python train.py --n_layer=24 --d_model=128 --n_head=4 --n_kv_head=4 --head_dim=32 --d_mlp=320 --vocab_size=4096 --activation="swiglu" --norm="rmsnorm" --norm_place="pre" --norm_eps=1e-05 --positions="rope" --rope_base=10000.0 --rope_fraction=1.0 --qk_norm=false --attn_scale=0.177 --bias="none" --tie_embeddings=false --parallel_block=false --init="uniform" --init_std_qkv=0.0442 --init_std_o=0.0442 --init_std_up=0.0442 --init_std_down=0.0 --optimizer="soap_variant" --lr=0.00702 --beta1=0.95 --beta2=0.95 --weight_decay=0.047 --lr_head=0.00593 --grad_clip=2.0 --warmup_steps=200 --schedule="wsd" --decay_fraction=0.874 --decay_shape="pow" --final_lr_fraction=0.05 --batch_tokens=32768 --seq_len=256 --doc_mask=false --z_loss=1e-05 --train_tokens=159000000 --steps=4853 --dataset="wikipedia_en"
Each number is 128 + 32 x the weight over the matrix's rms, rounded and kept within 0 to 255. Layers, rows and columns count from 0. Numbers have three digits each.

# layer 14 MLP down, 128x320, rms 0.211, rows 0-127, columns 280-319
085164185125120053147164157188131161140025167114124109111175110133129103105181126121100086176108182135079082144181112113
113078161168114144134124095120110108176152128143150130117142151123117148158172148096075120119153177109095145177074160154
097129110209112120111183116143185168129160039169088117157006091121155080118172178102168146146117078102073131109131162168
184100129106116117069118190168131126076135136152145169122117171148106111094098130109179151096177132105091137124148133155
125106071125139163149163129135126159126157157073138122151099120160097086132047178097164104102110157131128163112159128149
106128140133117150132128110112107172093061147159134161170136083089128142080181158103127156115123171121155102159163163129
100092111137122064155194130097108103106142101101133115152142131128046126144116082125105195096170149137165170122079152186
099113136085090131104115181174125127098163119094179140139069124161166197117149139164151139104179161115084123136150117090
159110132138146157145188102084141113111147112116094147110100102183163117143124093205092143088156089101108097129111156147
123132117089166139156144089133098174117101100140047101145105108079121159087119147160113143108130185149144169084172093175
155136141193069085105139111132138173086168140111176101104122069165123112107162136125128115109151123070088147180114164112
115203114168146133158066127141129132156133137152137106119117115120123091120124146114104149139112152182169097197106086184
126150073142137179154127122145123100112140110170099162201096170170140119122088143197108093094146118103133173140146115105
113163069111125074141119118161130169161130097061207117135120140118062126154177114122160124104124186132106165130119149153
115126122132132132157139090165109169116129138130124229188145130081097092111154130105030117122130114158143118109152146132
119163135134093112184169112110135129176163153087147195080119162088156148122127156175208113124160094139061056088122133179
097108111167118121143153132131130169192169149135197153172163149113146109152169108092113145069075154097063126174074114159
078135126113150147120111174123139094148141120163098143127119165151081126187168146136146045094161130138111065112109140205
111108125172070127123140153140152080128087118199113114119087153119157111135140132164143180150171144093100127121078109076
135075142104144087146101157085121128119212119132232157097127127114142079084074089127108154174142175134115166089167140163
074132093110138094131145118066166086162105120159160132177096136091117003122173174131116051095127132116170093133141169184
104140152072117154119106148164129157133125127131086122133179138137141147131119165123167153109133176113154120155161119092
092079166190086190142094113115109123108110128076144127090156129157115165120102124146151087160044132159056151114128133155
081141115127205159168082152086117156097092175181188077125119134119126142107130147136162167111100159153143192125127124157
133166137145117147083104122115198145094102110160129156191101167201137151140108110159135153140209163161076127109102126127
149149111108146163129090087094104143111131155096117133131098103128136165160141146132117097148116136160187077195096135134
151201136148133126109154166156122133092082130200114132077085153187175133073085197133117094191184134106163079167121084130
122119191166095178094090147153142080064108159145111126086115139162163164157176072186111126111123085158120091119104171173
120144149095121170124156078115149052177120126143113123165138121116109105160104125091142107146127149097132106091100142158
131136175117132163164100135105073172176125135089156102136169122085150218181100107118137115139162147127202204157117077132
135189150136162191117108116117131113157112156128170174073140105131152131199135110083116102169131131134155143126128138150
120112123124191122123103173144100174142141121104100130062128208123148148122130126151111132140142164199169101151109131132
136125058131098089173161121146136117131133115075170127127137119100099152145115115112151142067067106158133109142109139161
114122167161136129186112128039143091091157176085172161121164110113137133125070163134144050079157095123052113096153150128
144082108143146081152111141160123086154087144115163082062133140139056168176134152067106130121143107111147115074119191126
172106139148111107125163095146159190187137080151149156134107153194123047145119101112137156162109133123146104094113167158
130128111132136083090111113156171112119056138110053075131090131179081127166149127109153107068105166132085191156078146120
146095120116144104144124132105116098145158147121127102159108078149102141116154161099107108121113101129107132118113145076
075141145133144089157178146125097144080102106192134154114110146102143156095076142135164112136114131150079137140125116176
069142155112103161082168157120142164099135124124163090099106153161125154091075116082146103131135125152155161147067127138
138215112128132094097117098105112121136110134142089116140130111147102141171091103184126113158107144090182102183140155121
138137143137121065087100164145100156116170153157146101126127112162096094095156114124110127138105124113104149125181124170
179134138088110128171088119134071132124070100120178093171168129123140095198113165092121124133118098139150138106129172163
177127015148181184159129157137088175119124145119108227139064137064101118072133086153134131084143094135169092100072114096
079163122140142127108110138094167141148093111172164102096116169100173104085111136132084148101103086098142118123147140108
131123154148091134130090105112126119105150075116145165148148213116188105110147160180145143177179138132136139149066126094
115101190141205109161115121148120107120158144211148046124132103130119060097139094070198103066111106088126183088060114119
168140120121161070100145180111180168109111171116141099120147098158098106110122163148115134087168104153135098078104117088
118133147153120167129116096121097128135108128132141134149112129134105188131173106062146083125131134108110115129155112098
090070101150132116063091133141218117149101062130095173132153141130112066142108118120094162088077112148158115130078170150
122131106137114103128137115106126126127125091096128088177157110103113227075079118116154168163098154133088118199148162129
187142153126105117092177165135132084156126138176124136193174215099185139123117098117159074198079095116069128156035166163
094169113133142163096123093162140154152135190210135110078187107119125097101159093138157185165178165137112128133121095052
118046161086174132150103170117157119100148109121111099156140112137057180117108126153082128088131035141086141077164138121
149135120139135144116144144100139139146153154165124211069135176161103069106124126126062153091095119085113130154137117085
134096119161152148086176142112137104085093072165118108128066175099109125056120095090150139194142097158161128117157162123
188134076122098121082148138120142123104084157088103150116205170036135116117117138132176143130072124117162128114134138119
158099115139078087140066200179136106097125076129083210100178169090115118121135112160152157103092116146135108085083105130
121128114153130120141072093082103138059140101138165125156145110154077155092052107135171145119126122091152171123149136169
127072126132131156178090189123138130117129118158157090159132174124019169107149111108067077092092143149088138169093123150
114143118120118055107075128129150051148127137092125147190126155135088171119120096126082059156077150098149126142138181186
122079067143139146198139147198188067155117134182142124136148079130179128090119083121156102108126129133129132141084147123
152127116123167168116181125183116126103096183106124143115054187172212206108068126100062109105197130145110082106091096098
154167100104155118135086166109111131146129111160170072113060157131134104092128096148111145161127137175169116058135101142
130115168123101080173091157133125166140089166079144151157154068113131080132171122112095093154095088156119094143138097064
081162115124155137107134140120105086143154122183132103109092083118157076061160129123153132142113118181163105177095120146
118151150116113137134126160144130086099113112114144154082181087092153116144144112105199115175106157104174097093188098115
057135162121115116113085155108086124097144146176216169114131184119152138125092142108117115109137118061110153135092085069
143129160099123122156125141116165117094112114126170168150102125154077145191118140140152175134115117113114129137066147155
143130165167158110123089121135104149142150129122133148136121080126124169142117133130074140147155136114195141120118157112
116144123159101125102113109079212125098188082096200127035196109158152115123091118176117115133142115030110111148163170112
120081158189108187098137178136128141118111089109108120128151142197128180139117187120140128070151139158115117138166135104
105167090169097151102061124138175108139221121177111170070166169171133137152158133132105155084142057072096174093192135128
196172116130137150145151090104129203136036178150134108096134172118139141106152130066096097141044141075134072089220139123
128153123114161116079105122089161081137192127127128094101135193106158125088123113167130142106179104145130141085100113124
126131072116152123166133226117097132109155112105109153121139109068099128091122118194069107198138127092088146084131116094
127184040153171076180107156163087078208100134123118143071083139177162152141074194106106131139137141174221122164146162154
144132130124130116118108145151122112101127157099130149120128104065110157157128162115132137155107142056163118098121101162
179089080144161145116165149116112134155093178162158091056175108181142108102087083050120152194121147137164140158094122118
137140099105140148067141071123143130118104114102119110121134101127148137143064160110142147133140119156127061106146126131
152116202140106149131140133106131159160145141095145101099220099108113122141064093118202156212218099153147126102103167160
179175113146117115101151097123142135150127122154103074123101101103110132125091143137089150102081161141126156106143119137
137108152098143142152110101187145133079106130158174101119039125178098145121122137074123106120149142131097168130160128180
163031121127110156158140083111145092103106111102061158089124068129191179151143104118178166077100116098132125189064164130
117113225145068115175101134138138196146162112092144160146108099060134135130106061140127127114117102124157122121126141113
106143120117156144094095112168086165117109133193128120110049177122141147152153120170154156223130151113136144170100106099
123092164146105172155095129129092088080130097118144118129108151143148109137103060230175086135116050160058185101135155167
180151113177111104132146164088131061112189169088110130155111103141163119146196149155148127089132162085064109147131137155
121181100174116131110085131137144117190185131132152093154146167141147199189127110144150154081127109167082093146141133147
066142086074176103081117208133069199113188127138146108145142081181082104149136028120117099192117142237047097086141135141
165132123169155175083208130127141152128111154140091067098099121080121126233130122183122118086160117119102108197085141073
111134124126091109124114114135108141148106066131177115072098206164167104110103146082131123140055106102088184075090139120
162150181093127137166114103143124162115108181147110144116136151095094126133113097141137167094137137160150167120187120141
176117091135083138090164119151130102147127119096128124124126173129175086076149086111181143156082080094108090134153129110
170181117141141080094098101154124109179075179103082119129111124154135092147096139176122146124110128121148095152067093162
119108116125129170133112144107171084124130107115139108137155123164131099110116179106128090108167120171139151136168153126
158148142134044117118089157155120112102087068164139104174154178116106138157095111172131112146088159161129118124165149163
189079112111115148135116196173113140085119094084097151061118138137136180177090187115169125096164082139133094126093073134
115100124100113111143150122161116139125102113160132097184159134088158105199146170149089133096125138122104141125079127149
153191134104126180110117120100079107156133187096085110138116102154142115109117128086172102054121175128102105141092140118
071117092145102121086140113112167122137118098070102133121153047151150134155159178125119173139063110153092126077156135133
065118078136134101085121196164134151133149164138139081118147157156124104166102160140104106124100168141139133096115087134
113185163159128097082099120084090105127086076105137094187143145133152156082185147184146075141196097134136118085107136111
108116160103126186097147214152117096081148149190146101078169133095145139143076136202149103090114136126105099148103105082
178116086102180167157134090114116122127111131135103182115079111136081089117118103106084077143175138128148099168138161125
172113104154103123162132102092123098164093095128149136196174097080110133124121127135154098170101140182159116093094100133
153151117130139101135083177114107130127118123120129064117134119184158124155155138168088106082164158127180112086064099103
107126111083132101087096107153115105132131128085075156172163151139124157078104158153135143126136134138122134121160108103
114069132136117125125109088125146135123135120119125092148130132169086134117145154076114139132114140103085134078150123132
112113157132139168139151084125131120180155128159063126169154121091103083133127165093132122114166123115124117130103166126
104064176123106140213133077145149142097103140106101121133063134095102117135150081108165082137120085120179133108083179065
147120149086128169144128160140102100112108188104102173127146117084167125102136111097132130130130141155111083139105098071
124135149074133120115143101138102111118105139134064148091122125066155139116130149100159164190150128147167119187155133055
128122115168120151121059128123173084080159134114132135175100128145096128081075141168141101088135104139122165117175166167
127106163070141181107157058117123160145128174068167134087067128074141124138068111141117157099073068121170096255125168162
084160125094141151146137169106168155092175122147155154119094104136146106130079168177123070103129110108134140080099115131
083147080122144067014154066163221123141124129069053149090127142172127075099109078119179067202240133101168180162147141120
146170107112187115082097163157096135165185138107080139131052116139153133172100158123131043090150094168137124108132104086
159166094139114131080134130106136093121110162202116176066107172094138050151140133113108105088167180069145134062082107100
115147117121095062108122118185158138186158127155102145089122131152068100181119136152063115145135107187182091121147125154
147126146156152155111141126109152088111112131053128105124081096098150151121132120121172121115079132209133108092091135142
176114113123086099147112152160101098133100090113152136163165067148087151158124137078071176144096138126137152142165133080
103078111104132187134093138158171130119136117120111196086129102127200086122083126107129124042139102127113075135136130136
110114108082103064109109210159088163177103103123142119185123182093093117199158166110113115134164110097178089124117134068
167147067090134102090157163123130118126147156173152144087190134201094088144152156128110162125164129094122144094121082133
168101144152124112175111144142179136094112064055117158087117109141103136129145166152112135093113121117144130113123135069
094143122117170122122112156143129085141113159145068096100141119111121087125096060132143135125107119087137092159149122126
087151090124139087127169118217129104126126145215117094133138113147124104142058130123139089082180150124158139152117121120